Each number is 128 + 24 x the weight over its row's rms, rounded and kept within 0 to 255. Layers, rows and columns count from 0. Numbers have three digits each. The size before them is the row's rms in percent of the matrix's.

# layer 5 MLP down, 256x704, rms 0.0362, rows 0-213, columns 640-703
105:131134128110157122163172136119146106116121125153147146113113131116120126136124107091163129143160163168141161109073097097166120146134130114159128120110153121153158128154155148139174114123126151
103:121136086137155130123134135130070122076159125114131123108157105170135099100179164154098157120088130119135132099095141158146130111159105121143117114126136085100134157112122152126179117186124118
101:152097129087159100133145190146146149124146110107094129117156140079127151144116146126147055101185123103170112148127122186134150116124190130120142114124112088141152140138136144131144143149146105
102:133151138087156123123166155144100079114070154149127151157156162086136153141126128125126142155137095097141112117135151124119110099087136116111121129151118112103132163139119144105145169087040125
095:139161104058124158114078118087150152136097110119159153139124086112125166149135120154134121135141117108121095164101162127149116108112113111107205147116126147116137171132140146149152105165144122
100:138096147150133083162180120162099120147172144134132086094131139161116129113146126090091153133148159107128124105120092080140112131154131130131128132098133144113125104094146123126111125114151122
096:121160134140125097123103116122131098117118141135103132153137098132122116150157136148097141115111081095132112164137172131119125103097109135137131131149112132140126134105137115127103127132118133
097:130141109130141077135137101126131076127145138111147115180086136134146095193091161182112131165131132082175129112146108146113112160128113136109156112145157142152113140135090153122149132108140131
101:126160077123150101100128097116126081143084103119127134156183133077134135124126097125130107093078105089132142133151108094128134153137160110115162144141164124167137157090127130138099132192138094
095:153139114117141112116155125149138113189074141122100123151121148129118137131126134179167075126142068122130149125123137107108111137146176108107114127189154147138170125095101115087113136078117139
101:103105118089102164147153186109123116160122117135108126125146132114159144133126085121140152168142168136123092144149114122089163121128100121113139216102096128119128123157128134120141104135108109
107:145135098103186102105140118140150135102134132134163093144155155209166103126137116106090116115118144136127151147091173077122127151165100118155110153124165171138107101199170161145158129155137104
097:123092101113177129110150120127136107092128052130144186133168140121123123111144111134093132118072162151161136171092133103167101174177135144081123117151127124139125079106147069145115155100131152
102:125111125126097121111128142099111119139130143075111154077134091142119147082077099159124129146107111135087132104126137108136133152126120158153123144187146138115111153111123162126136121119150081
108:142083118115163132121118100150134106146150092160127155137158148061151117143118135139084091120108178114116090121238121141134156065110158104138090127144079126135131120173155100115109129121152133
096:148104148171111115162162178133126132163128109141169111093162108094160127146150082122122140160134156120092099177176155138125119112152108144182134175147128105093112112113130106132119118146131129
096:145153119106165105139090147143136135123104130131143124115110149122131139135103142094085129133099079134123118158111117136109162125125156141135114148121142160123109134158147097124158157088139126
139:181122176102115120134130159164144119129143092088109131149100092109143164126102113153131088138099112160110103141130145129169114114148127192146120130132142179085124129116133107127136145131163121
100:130134117101083096134160111159137104142148153134124118086121128120124080127162108099147150113092118095142120128162121140130140062108134117077126066178111095078107118111144098134126093096130121
096:131094083156134162121103105115135122131128176117157115150089157110121141110143172160107149167110133164135142140134101133116112174126107120129126134123114096131109156135108173131116126122160144
101:108146095130082148165101134116117149147152096109152113113086101121145154104113142140117127088120113100140098175125163102139178158120112116080109161116145107115108123135161079125149109110131108
096:134146135120124139120115110152119174152099140123168141130092085120119124157156098133103116160100122121106112144106100103095115107155133126105152120121147141151115142151202136144119126144126119
102:087096123135191186134097112167133106130117168152154127125146127138148137133102131137065072132138148124116127109114114135153100122104139119153108149103146110125105111131101165106141146132129124
106:133126142114104131138152139105163130092175139122194137123145125161122134120134092154116146173092128135095099125133129148129110145134146102112120106080141137091156086102185118118128138165136126
100:091142105122147118091122151128168130112100170124097148108102093142093142080105169087142125147124147128152113140100100141112143146161147130142153129168100091113133158115121095101181167122072151
098:144123115103131138102117084160139125153089167145132117153117129124107110161133116116143078181121150130130120145138124144136108158082157135123072110176098122084140112053149133162111152117127153
096:113127082148147121135133054110113149148125122144135119091137116129145076119146135106117121116142167120091190119157183095165122136098114155084158163166127071130110135155169089108152104123128143
102:157125183167157142120159199134167132149115147096107118108131162131104159147119129104154107111116138134140127133137132168124115134120139128071150114150124130109139109141107082152149152085146125
096:132125114156154092140115126146123135089054098118149152109148132082103146120121104126142104111147135138136121153153152148147103076118106138143147145127136121166086126101179125125125110129141155
097:125148113112116107152110134112155121110185134158148126128138113102153135112131144148112131141123151138162123120193157102105145096121148127114109142102141119121130131132135136138164081157167093
101:121106144118090142128131133113102120132130100123132091134107124102097101095105193128139112124116140121105152142136124098150212171105115159076087120122148114134117135103126135077165110094128099
102:150197152177066149157142150163149130132136104121124130104101138138102131130144137158139148132130119164128135124117129159128113164153087093101119093120134168130164130145089128131090113101149147
101:138175094121159135107132111157156153105108154141132121127120090123156100123165104134110142127113126129116153114079052064122112104118173123095178159097151148137154157117086137147091121109113132
101:145181117139167158106118154130097136105138105127169182151105116121164175105125113092109128152120110097191107106108137115098094151174082133109134178117104140132142145120126164176148147141117146
092:116116108125126132137138106090119174124066107136127094163140123145093160107124129103161124147113137111129146157094164143164127147111126116126138136133138095092148102136124147137157084156153136
097:125116150109115103176103116158140121125139128126150124170094100137129134099123177169153128117108128133101161140160131142148167096112127116122139172117078126153130143149135156121166140086106106
100:110117129172092139142102144128142128133191172143144106128154091128139164118090115134157112130146144164108141086115113106137184116131139117169103126138115096164113124130096169111129123163127142
095:113123120105128140140144141150144165162164104135163130147135121131142143160152092077126151157146134103160116131119105129117103121153153110120198133122134144119157150136169127149122101092120103
101:160165109133112177127088119102090093134141175105124147158133116109153173143153175159146110164111106076083101159146124166144155126118146118103159137120137136117169142132110136134173154112113129
103:118124137090113145204123143172153128158180131106146131167137098135115163132109147191127139122127125133141153138122106100135089132124140157168056144136158104050105109143073130141080135127134104
096:125125096116125110126127096156134090160150104112080151107139136118142098116112111064122112116098115109127128154126106126111164132156162104110156100107142186125123111142114115134095151118159121
096:132117130129086108171131105101106126176188143123103138090140147090172142170103132126138138094094166120083124145139074102129076138120124132144159105092113124127144148100066118125155133082116125
106:159088170115134154161132168169108129164188153140140110107136137188138114123117088139124147131088114099117084158147177103108104107144170126123109100127144111060149108154113176148150201107122142
096:083173105106097144109154159174152119104120127112085159110081141163125114185151097122136153132156133096106136161089153156095091130146098107116123157133130162125126141138131193152138133123167141
101:121099152134129148143143132141124103081129139123073136137148153103129131164108127145144092114192106133146063138089133178160119138107102115117108143132122135131082116098156113147117143086122127
102:156127115148136149131137174134136136155126127130104097103137094121098126139108101144124125159119115082167162084116127164113143110149103115115102140151143130115115067167106147148137104108130143
103:122114122133184093104162128137118126121195118132120154126101148130114101118139147094134123146070171137125117174139089172153129086144140115104135129122085111145121154096092109137153146130110112
099:136137140121127121154113113120152120123089107141119110083129152081136104126102103124110115115173110104145076114113131125121094124118120129146108142192173098107131093108175175132114118091123108
101:130167073149147161146121097126110134148111177136105143146128157121137164108134106103097100123113154110138092115084105124126114138101097125141100149103157129127118116108161128110148163059131108
098:135124133098105131135115117115102166127164133134153194108180103157185099090123126116093132099123168104176131132173120168131167115129074139137083137130179126140128140119107126136136113093145115
114:197124097161120148132134142127144128130183133100133133133139121131110176121125117119115087113111084144156126191096100138143085129119118147127132177110112149135143152143091128142117124110139152
108:134135123142122096148106125102125122102191145119104073167090114091120146109158175167139105125143162080104120123142133154122156120112109142114095154143112113111105138103129123091123094152141111
093:147123131128138141093135130121145126140165132113126145167102139115140118133152117115154089100103155146117120157131147156130109107154114158131121143113096123162178139158135132115162122145151099
095:127121162091124169137139170157092079154106132125143130100076061123132136089095115098138176175178120149132112102098144144175141141112085151134143126087113156112116120143078128145123141106130093
099:107118126124070148139133153134113147134150116157164123144157130107160114117155177143145139140083158145145121127113125160159118125111140134140082115102127091066123138149148112092083060128162125
102:098112142085181140131105132172138134088135145137123097124084055146124147152133107143120117103114139149121101108126122102068130112098116122116115086100122181179121124111142128156124148156131125
100:132141099117126127173129117108111147140079146132157159084106151117165105105115135088144142145133113120094138107141116134130116105195099143167152122127133111139095108155095098132149099142165112
100:108127160126097152156132164140159144129132151112117160163094143162129109133135125135134155155076092161120117126091158130172104136164130094142115076111139091151106132100160112165151161143125130
095:116117108135106106179103170070090116173122147149172095090086118124110168131146091154125151142177105154144121136132097093144139085114172128109109169134088150164135158111082140118152131126165151
099:157143126107163134080171196131115150149080139117157150117087121165161113144102114166100150127126111139126137145124166113095123138114136114108152075104103160146142155152133100136122072141121119
101:134146165121162167106153109094176066124102109134126093144114207111129150119101159115112151127135110106096168134136144137132120119114141164135114133128158094092175107146131066125153118147113130
098:119124134118148130176147126137113102126162106117120167124097130154098105149132099107161128163167130158149083175131105175122112084147119100155150144127111139094106132098157137133159138146114140
103:131125133097111152105133139144112121132093099162124097109108119160143144105149090128139141084133159169108113134099146095129135156144108111094121118116105144109135108127131167151054131102120125
098:089116153136083117153131096102128121101157174156124134105119129158106105153140145107146114113121092121136114126144137147132068146122127092115103143074125171177081151119173115115148097109180119
101:108161116133095109167119135112113112139136133122091180114102115118145078143121074117101151106116131131124123105139142116130147121139129154175108100125104109191116152142116132111096118146113154
092:137114096114141085115150143123169150112160168138074116141163109103120133153165101075158130121119087124127097165123124135094144140111073113153139157107101142118154153101125065115120163123162146
094:129110121121103147143099119109160136110152131132073117156068157120125129106171123167148101088187135168095091075117144114160099141173130133133110097134141127135149102101135137117115107154182135
097:128150116121148136115117123133149130096145145139139130131117105166143148160118109142129144145139116099144086106085123113131146162109142124125124122150116147096078123131131145120116160106110118
095:119082111111125085142102096113119120115118138159107122089129079096150153140150142132116101128110115128103133155147136089144140141145122138131125119161175161120133084132135145117131152105154149
104:121116127147142146145122184134123102080113121151134145112114111176138118114093143127115161152149099116087129133095152173130135150115102155111150100142144094174125149095122091112146123159099142
101:124126144115119070188143098113128117134126121104136124133125115131131076144106173143139161115155084097122136127120127130122113136123100139128130140080103096110118123130130131154153146136146120
100:118139109132127144122134105106111137147136109131105155086139128080095112143148179123136126145160139069105109093104109125139083150110165145115147139135155082114157117176139119135154141107128111
099:141147148095144128134163135153154137208130127126118107132152109139118180101120059148103117152127151129069140113113134105199180117118143138114125116119114117130140133121130110141139119162126149
105:138132132150112139091121151127119137101145119111113116088090122105123139146151132142147125139113152125143161183137095187126127113152098126167110167079145125146149171132135091131100134107110109
096:135119101120163101099132147106142141138133116133117132073099122104148156104183095101086174153140109096127118133126137058160149116150156138160102093146163120070147138146117127137145154095125166
099:107143125141130122159111092087151156118141102158139128124110114086109124156136109131160148134122082137091126114146172146111108091104084121128115086158134134131125145123127069095159121111092145
096:105061123151111140139099133110098194147132136114124153116144130141140076154090153149131119132149139122131131189137108171117172107097083117114165124142163128123149123109132091136147131106107126
099:129152148101109130122112135135170076121129126126144163139140160132140144059131205138114110125155123118084112155117141098110170065111149127143158151120110128157111137143068157122146134126138117
101:133143093171136125103108088092128153147104106130083126108129114104109105131111148109125138091141117105125122146176166098099137130112152135178137127114119111143126170143104123125081082101118120
097:107151099117122102096136134134146074126172133120134112155140140120119140129138095144120144122109103130128138155112146129130165124152172143104124140146094153121098106163179108134098130118142148
099:133128161100115136132140146130089111155128110107073159177116155132118160144174131132128124100120101104162226136115086074108143163112128129108115117093114121131143143126149145158148134152140156
098:143125130111153101149105174099168145137107110100110133117129109111130104127137123142137114146119106104155139086118158132143142117150108101167135145132164154113100117131118172152148136141171134
108:118092129122102142081114110135122108131112139164117091122140091122104112128163132131141139113120092138139191127158120143090126126172149134098133130118136163159115113153147118144100098147127129
103:140185149111113125100092138115114132113163123136068131115138099143188120135116103107108176112110178204090171095108123100144126143151111157157109190076132123162162146132139094151046093113133157
106:121127154142108146154142118105109145098174119145168137163136172168114148141094095127143141154116140156103149160138154137135133134134138123118117105098123078109131116110078047104106109121139119
101:129122130133090092166128116080160110152138124128095139098086107167090089131131161163147172110175111082104096168117164129121140137145109131135107137130122169104159120143172103117091146121137135
096:126112157134125122145165079095080103121166126161114141096135112080117106151131124137133179137124149113080154145116105124099120153114156142140127099072124123134104190098140123115104118111128130
103:135159095095133150111097132079092117125096157088122124126139125135130140100122108099131132161147113122106146158174076145110126095119135111119090104134136115109178115144129112157138131165113132
108:106082098168090161170121123083135120112135129135141148108147139153118114117094114111119133144089127170175108141149118149161152125119123117149138159111121082136126123084125142120156119169111127
096:104098140142122103101152138122102155206148144140160116115113142116126097111105158115123118155127075074124127134109115112162140145140132113149112158130155140075140143146145131128134144134162159
100:150092144111099131171118144198127107105148098167152143135167088137138131124147175105102149113070138153116125143127193100097126129119144141158096134128141137148145108089121102122159133138108132
098:139137081140172162185149135139175154142138123146099147150136097100124137095126121083116126144177091141169072099157181112148138121122120100161156151147131166127122139112137175119115120122131133
101:116139139146089125118109146135117095116126152135091133148111158133113107115120130193125140192161128132122131167062162139144110116123119128132098139167147138149117138127124090118103123139127136
099:143137142110133154138118118123118143129123175138155103164140159135165115141131119065154157121180143144141131134118143102095099126134151140142131127098146151124124120075148095113149149148105167
098:116102125154121105131144135145130062099153109101092136172117121120160079127119119112086168127136065104141167128128108134125099141113123153105157138118160119139129140081105110135101143114148121
097:115176162174114132147133078132173129160108142148102132127172172124121130116134147148115117123146144078176153131149182139198091123114200144140100114115105107118136130146180118109124187118111119
097:121151131131176079110129156135132096140137166171119117075104117141119115150177144094113127190093098139193075139115106178098155138131160150136154094115149147121135137082127086123161111143148139
096:136165155140122130070139114113116111104148123155098132144124134137164097088107162127142165110100100127148130134108155113102110109149083152090106112108171149098106133141141092131143095120145123
102:129099156161148131128148111130080157100104179157161110115122158152093121169118098097134130166130135141126166146125122134169089100117166115130112141097109142096083143109168127117108094140122181
122:111085099118117157128164101099153114141129110116125145111144136118102118137117119149145172156109134120118121127119153093134125139081081098172078111110110151111117140122147152143111158136112115
103:120142126111156112164126144168150124126079112118136091164099180109121142111122136116106065112172142158119153150148165156150123096155153125128117096146174126169143129105094146127167132112152137
096:115114133118137098115125207151079109131137102152173086141133134134156125132106136114148107106144149126154161145138126104114149059113180157131103100146105099139123159155096089117112140104098142
102:166130064115128122132101130147149097126124114131168124102087152148085138119096157092094127087152165112089110136113139157142085168107105114130112138121144127098130107066130140136158138121120128
101:128136104155111161132170136140091115118096117153124136141159161095119160122157128100125139130102131162109136125121129141171071130123167137135130127137136151137133173090126103111145175087124117
102:095134108122143093158139128152125121153131121121164108165136131125162132145107124132141132159147128110118111157115099123134135124133099119107119131150121115082144083148118126133112096118118115
114:141130139127118137148154152163133132113108089118119140135127124145164130163144150183098103129101152119161132137126158142124136111146113120106128160123134176156144154125123115138096118119103140
103:151144149133118116146068093206116142150134126120131127116146142129130127103110096147123107119121107109154147179124158158143151127113129135153124101188102159119149108132127145108070109151110126
091:101085118140159148157093141114125151124098113132080125135179139119118146124140108134153199145123155153125106108063164115119156124165110157128128114138132195146106143111101129134187142105113123
098:124106113145142110114146157131179132161115140167106127103127135129127135138105128134137134133095173110163115122106168130099126127118099145133136116214122104177104106106138138136133124133105082
100:105093158130164093135101107087147123107173178105141145145104167144128142151127157171087127147101103112098124097101109158147139111115125100128127164130099123152126127110098138145124136138116107
121:106116146161150108115141136082122149139128110154125109153143099152167104115101167180112190101155135112155152148148110130114095160142187069114103125118134123134121107167121101122103133110111128
091:130109136130092095123129155140110179157118107133105143150139158160148149159132065151124096096127117158149154088145106124105140138123145108145090140114156146152146119158130083139135127174125101
096:131178118113116123165126193151107158106140124170147100135096138143117116147151128119140129074140099143090153154148105068166137088137146132138107114148110145139140135183107097123145150115094130
101:130097155113139119115126155126200143139117142145096095151131165141130081106134163136111125103145130137100169092091133145131120121144095116133115144139130075098139130155126145126153098105146097
100:118093121101160122121130135061149159110119133131141140136167112137115160105110119117116156096152183127117117120148153145154136105112120128104130159116122142160096119111129162097151128116110172
096:123115153133125106139134075156098142082150118165105109124139136112124106123138149141147122178162140136095120153138102129179145149095128129135114101137168157118135141109123086088154138115145117
102:130154151097107183103154154122173136095114119105112150181106128104121113130118187100101148116148110141072172106151126175070149091126110088124142114136123100144113111114098141143090110114134107
103:151095110096161109115138177127079117104126115137086093135097129146134191130063113146074105110107114123118092137129118094174086095119120139119128152127168097072097137145163118105121156116107140
104:105109089108093091144107154127112132153125149126135150100097136128133154128069127155162137102140139128119125108112098174169132118117118114153130132175127173160101135141129151128107123167140131
103:163143149176148110110100126096088113158106147116135125119161126136157111106102193151130125121133143118157122157062154073112146141148101137102113136146151122125138107123160151120166112101149109
101:144156139105155136149139103143162145150153124117132093134137137133120124108135117089070095106130143187132190134160111105118122085095139135165152127117143134105150142097120179105108115053148119
096:130142148135143151133120131104101084108127138155117098138081149126131138103112128105121130120148138116131047123182076112115126128114091155108140112153113143119139153177136159123123178145150105
096:124097095107136162101087125128153140133039132139141120102137171150111112115115132118147149180126111151129135162120130130082180162113119097122105104130116114101148119132118131150124135135110131
097:115127161127169100111154142125140137126139151125131124160126093153148122141120124129123153102138122142155147089130169131113104161113079123123095144174110116130104136152113135114108121155117124
099:134090144115155135134133122119115127090118139116134113110127119116148122088144130098103104127112091145109129137013155141129107135144108137150129127164151079125117105123114137131131135150135126
106:127120189106119148133144120121131169136114110121151143091124153116145104137144165123118122160194079097143164129111120164128094135162099114135140127149136116108123086131116123145121091109140113
098:109140184137135121172118121071162058064156127116146142139086144121146130168129121098127116119140101117128124125164099153109153135179137128125141170181147123114124134109164148091140134162142092
105:123116139134137154073119108162136105145116147149156182106120120131138127098133130161133130137176118133100127140110092115116081146109110147121157126140121110107124127104166133146143105157135137
099:125148150140123125161104050105122106102104109134190142105161137139112152100095142125108098180132109149130143148124102166125213154137151136106127191128145165108124129134124121101146101132132142
100:146155132146122178166136148075166087129103118144142148123131124152129117131113103150101102137135108135142130111097112125153117119119104143157094146150156143131114128101102082140071131153127145
102:140093160151147150140130130138075126100109132109120133132173120148136167137117143101093132146128131131139101105132156171090141151125144137087131119106116100117141137126069068120123155188127120
100:166114158100140108085094139139113090142133120123132134106114112133166126127099099114121127134150098123094139099139120125133138111146112172119164111187130119111140155141103144151167178135154110
109:128128132125108159153125091148137129081103107130132122106096138168131146143187144152116146141100146121121113108108146131154103099127120150138132152150144140132146147152163076102169108123127117
098:143087076109203146105185115114067113157125104109089130098150104148127107127143141187137104122141170066120174104084120134117120114143099158105140134158081133078146160113117162155114159148144099
092:145132100116116141151156143160131150156160101094156137101109171141162132132098138149112144139122088155142134144115111138135088138123135157166146098170147127148161159136137097124148118167141141
093:122165124135165112168127147115118107129113104144109112134141161140107100125115128117134129119129117097110161134100138140134136118138137128142138137140147130144160133166163102122143137086133085
105:134114144157144094063143143131088124116171149116135123074150148136135130146136199097134133124140153110090108119142143170113149107161117106134120106096132088115142135145126113118182140093120141
103:111144128147175120129113179123143097102117160119128079150118118093103139138154131152153146100138112159135148091116112116137114087136115108086131119140103119129117141084084171142170111143088117
095:095110141104118122102145117167118092114102118131161145123093134138133098089087083120120079132126130143164087159088111133113094110129109127152156125128098094147145131139139085115081168103139116
101:141118121107126157126119165136120153074109134078167119142128136118145150099175139140112109135122148135133099121143183146139131115161159123121149128188149073153130099142143099129135115148121107
094:133094152122205146076130137121130100124163103137096125113111142154117130136101174156133162111099145147205124105141138129147142145114102156084121146110089121182124156097108164106117103143143106
099:155153139081156121123123135155166174110164136121178147140145164130138146126106103123117126135105115126101129134136143162126116152132105152130097094129188179109101114144138146171113087156156140
098:129131133158135117108143136126149134167102105129069153129138116131149111156159097130132105150193198133124199110119096119147106119107128106102157091123143113152125131112101142111158119130124140
107:172056100133134126158124132107130119142098140135146144119164159104154116127118125112115175127138107071134104115127147116130092132164138147113091169138111133126134122151129139127107151072141125
104:146132110116161137163132104129082113123127120089103131141106148135145088116172134112122171124149179098107145141093095124124112144147117170115093100068110189086130150159131125141149124140142145
102:150147108132106122195089090145099126106094128120127100112117139100131161107144127123138085105160125128077109145159142115141166121147112142118112142150114138138109094168093130174068111178133117
097:155152109103183110116140157124106111117139112113075146133161133111119138094150124117154115112127119112148145120123114102109130117134089114117117133137110128129163162140106126124128147101078110
103:100117104100164113122146145136127119120122110142142145152121081103120143134121112149142152091117148112098075145111042126123164120138043136116142137116157144168137127111116130108173152135112116
106:176100158104097115114133084134123093073149154151119131110138120120144109154092128129128155124099106115173132096118143107115123112097127139106128110087124108122108116147186138127145142146121110
094:121150135112119098136116177080157110099128131112117102188128107138131122132149165120129147183099132085093149123121120121105160097139085115111148143155147143150173111175140126132133112130112101
096:127064131133136128136122171106109090135143101117077143162111147126137095120096120166158116065130124113131090132135097155085122158104133156131135144141107137153119138149161118141102139100138131
095:115126163105167155142121101120171126156127147125135154165175102125144145117130088140154111112103157099125142093164152117152108091132130138140147112139129161130091163178127127109099125077118171
097:110102096119161097125124159141131126118112102128140121124141129123087161136089132132162153072116136136096141132059132117103154121118098108134150108109135106133117121088126107134156130120126116
092:106132089133158090148149102109146147144131122105089088137144135107137123072089058122102152109144124147160117122124143142136125172116148150146086105151135127129115104107132118121121161101171131
101:130106127144090153131138140174151191137143159149141120128127109143128115146116125091125119122120113131099100110135144136132123159137154118120146128161136155128105117129130111091173149163121118
102:125149123159109089095139143138148146124157123131145107173096114143128118130148127094118098155094129146087142080081123119117112125098124133174140133131138119174127106144091115104103102132104116
097:116094122144093155143139100132138139125139119175152124138144136106102140122076134108134145153099115150132123130128119141114141147120146111094107120120112165112140109103132105158087117086073102
105:124154129095109170200141082136134107117141132103119162082155161105138173122076127131086130153109163147143130123139117156191150132152156132171095105097195141136138069111089118147090130104123098
098:114122115156165146129129055132128092163137117138142136155159143137121142090144160134163122164142172143133169117160175116135127123125099121099133135164127116152120144136145099127135121151167160
102:133156127173088161077159107099156124153180143135158153171185128147120110136119123108136130182090137131165097153125163138080157115130132115129154086120138140141130118135130172119124130167107143
099:142111139139141121096169143165113131112089070149093151099182150139102146134150126124136121145100128156125158081105110108082112158137105118072101084141136142140108166105071108111152137106133110
101:148171121148129119107089114160108123162132109115093138124107142118118113086153116153104140162114092090098115113134132130115139129151135120097141102156125181097137148144174128125136097142115117
099:123117126098156089109122147162082127149104150159126116130118137166131071099161089083108117155166136129119101175148113178134081142100122158135141119060147184101127107121123112155164136087124109
100:115106173139127148080111122132143119141102150113086135113100127090108152136159127108157100118156102112098151081114098167123120128098152122148119153166152103119123102121133148130129103104121134
095:163124146116169129136134135152141133145126116109104113111077100138089111132166109102107101136141131130108116079152115120135155163116139151178163097127132155125143153128142172121135110113120119
097:128150173125149134104155094114114123078149120149133122124109096167126138132164119130132138148138161115145130113117071086130123149101140134136141149128171156176139110162125123120127158166131158
096:138125155086174133148123139117128108119125130155140147091118099062131129110122118099122154093142130152129142123123102113108170131075121152139142115135128135151124154156149111117143094111146126
099:125116112172161128121108124105144098099146129135114145094112118114111134111132138096092168110152123088123116100120180158159169105112160116115130120154146148117132137092151099097160087107138142
098:172171118130135109132132106119169116129096135125127145146100123136129140130120169146126113094141115126133165123152111046100084127140145136121145111134138135100169140138135114088132124092122148
103:114153150143132139141085143130152094134159157156155098130101160122138126109166085124111131156167165161121118084097147123166146112133152127119110131137135103117138094129132084158106076126141139
097:131107080106114134116120112119117116147106101134118125096118110167100132122104099126114121110136108152104081116109120072140190118151124146121141073155139090106149120145152159100129100194136138
096:126149130131138137164105165119164103130094123126122107141114101115159108120162169097129153130171145124181137142117145142141119097146131154182150146166132133151131117144094153117121146106146129
105:151135144131145123110153123153119141146127126109171128127065128141119181115093102083103161120128147092144163122134148123129122111114117127133107156122148111113119132085135158131104104178112171
097:118123159132143128151125120133131118139089142156172135130109125143098091136117089158164093102099137122112119104155144144118110155111140134108116083130076085132124072119119104131090163143118163
094:150112151159141083092133137148121120145088108135152159130146148159117148127130144111166137146125161144135166076173106178116091096062083100133110095145135113176142122137135104106093153131118141
103:144119105134117143108134121102116130102184120139126162117102131126137133162095134085146121117101151099160116135117119062141121147142072119125160122107152118086125120100152128140078126129104141
098:137105120123109138177148144141142132131139116168102100101101133152094122131125104127141172106146134118135138113129137132073165117132139144128127166142082099146152106177149145112094132165127121
098:123123128105126200116158133153128114098157118155112143134124121098079135146155112116161159136125106127173138118106145167126143122128125115143156103154146143105122131108141089138146100116154135
096:111092195125157123160110135135096108110137124138158141145091161145138079132160128188168094126153116148126104181145145177147129141103115127126116129126123125098128146105150120124147126118172143
103:134144140140123147158165127130128135089135107101132097110149073103133135146140118145135126106123138157120102131170106131125102120095123152143130125138132137141146127159180119151148162131116118
112:122102166142123152152126113138117089102169112110120125149147129087118113105147166109122096144116173133092122134148110173124163110124080115112161139072174132161138134154104123154106116171121144
094:111106171140127141158154144093154136175122103135107121158178161112132131125140107192146158127111105117104153178155135117087109141147105112119131195126128145108118119154127126114146160119093121
107:138143170105120120118129103121056121118111098094127145102098134092146111139120116124150103164155140145133110100130104155122108106175116147148171105111163157157138114157068152133131174135126136
096:136144071143143124162157130142111074177107073114154174151147138114149165131156150120103121168127107085157167104152153109151122107142127117120100110149164173107146133159126110133140122123162112
102:141171128161122139109084130070158154145124106125103116169147140131133153137112148117090158132125161160145121126127106143115102167117133128104125174142130132117148119121079119159118100147164115
102:143128117079135101136116121147168127130132149175174099117144121127101184121164124125121159165132121076135143199091166154130095111118132116134168103146142118100093084144113122104175130152115156
102:139130114142141098140127129083112107084130107121119162079145118096120106126112093119125117168131126109121133145172148101120137132125155117173125132095135169132083136136114092118099126138114121
097:110113126131136149120116106157124137162141148107197148130125132143156153156118129125140120118092153121168138156154103082141139095146165122083155137100101146099126158151152122141145128148116146
104:159132114100179146145154098165153112136141137138101177141115135125154154150168146082110085151140152139082103178075119129090125129117155118136125149146152139116134093169144148126137184156121106
103:163071189080100161137157135167129116130113118105121136151140160164144112114122113104120133067104124125096069126163144135127161135125090143098137132116118158162119119130102085131126134145167121
097:095125127088107171126148151154148100160109118133163104085116147183095137117146177120137150137153136118129105170111170170142126135109136095137086073121064157092118129089142095096164110163160126
106:171118124117134145145160137155156134148107124137126145118122104106112124128109089128143131107093097153128083115140123102115086107159143115111158185072142140145110150121128174120115171150124150
100:089146089097155139100131119126133117156139108114095186169161202120118125120158116153161146123150155169144114140167149146103105083169173115087153120107135133142156144157123135108116157141139146
099:103111130061110139126129080131140115112154078124139153165116119144107075113136166154142148109122133120105107147093160124104120145132098101099120089095177125134107081172170133133083164100128117
093:128160207097148132088076168168088073119149126154147133139121122103168107123098121154092114115103146134102147101124102116075155114164140148119157109097142116143149120113142162124119100147144111
102:148132137167122137076133131172150142136130091113109092132103207120117130134091114140119104134172163133142097122066171147141122069104132077113150093160131103145102154135157158140155086116103142
101:100168103086154135101116110133146153099104128135101121137116120085106098130201154189122153124143158170137136143079113132131157116132136109086110109051149128083145145117175096144146145140098139
102:111134110118132081112159127131132106128141120156112149143132101128153091153146120174145145129121091137111184117160119148089148094136099095122149084126123130093112159121084121123147083126116107
104:132114151101159188148090146104155111141123116122125137113129141146153130129158143103144132120155070100125157149133069146145160133134156138159112138139114132161094169077092172151149126084118127
098:133184113139133149172145131157160135119117114107131109195135098132145149151163094157153169138101101124128182100101146099182125098117148145091120153137136132104116108147152172155107140103152141
103:135133098114144140116125152150130182114138117113116116120115094119106113172126110103136120104137102124098122129128100132075138101119157141132108124119125139099138110105109177119084192150126116
104:102126132158136152127136144111139143116143119105141162114181109142156114172180118114103132144139128137130125109101145117118150109119164154070118123159117138118142116152138140145170166144146133
096:114115081164128109098135137126158110124129148138128131126153149131130149129119128088167097149135124095088165108087149153134142102116139125111116099126121166096159144118135088128130131106092135
096:105122136152130180114106137090111138137122133164113137138120168115131129128169099104109132110178174128132096126115187101138177097112121102128145122118121113123118140123119161131169126137144103
098:115094165129100088149118158141136099090145124161116119143120182129123098124182069145102168101094142104124127130170131130153072127139155159127134112145159137104108124120107111152111130107120135
100:151147136120084116147148131099130148138123115123101126165115083113131130091132119126150137122160094169108170149143078123156099143137081134136132139132114124128118134173100112132133112114142149
101:131150136094089119122132151167132155130103130143097139138125143147144131136148102153145124116118105112135107137154182150155136112120078118120164134155106140101116137137164127140149171104161099
101:140096083143129121158114144111142136136162106171107081100112152165125144110113145158119120162160138116147089107102124128133102162129135132145141075088123128095102128166135107121115096124119127
104:128132087132077097113156111117089099130157139126103163118083159124135121143152127135143127146116087138098145152159150099131112143197125122156124159107155155147132128125162168156152161090135111
095:167116143133155105137136168103145132139159138119157133131118171117116158108105130149162134122102159094183139147133145072101094109157141114108131099114093143144131138124127143163147124114149141
098:153091119103124128127100133175096153115161153133187149144116112140152179083109118171134139162120133142110146121166106181147175144116136131108102149099107140148131132108117127152117095139157154
101:130140101137140136130134139166124107119153105121093140130130099107147164156135115069093066119117123129107111091119152112150099164111123124119126115104183089126125106116167058115140105126157138
098:149138110107168151159107124175137149178113153117144110128138129128079164086117142175118122114116106099109108054135097123148153142139118114118067157097097087105139105129104123156140164126125108
104:111103161153060137124142134113094118088161121103132162117112143147144174138130147088090145133089128085158147165142132134078081137156155126096166109105130138130147151147097126145133090151137128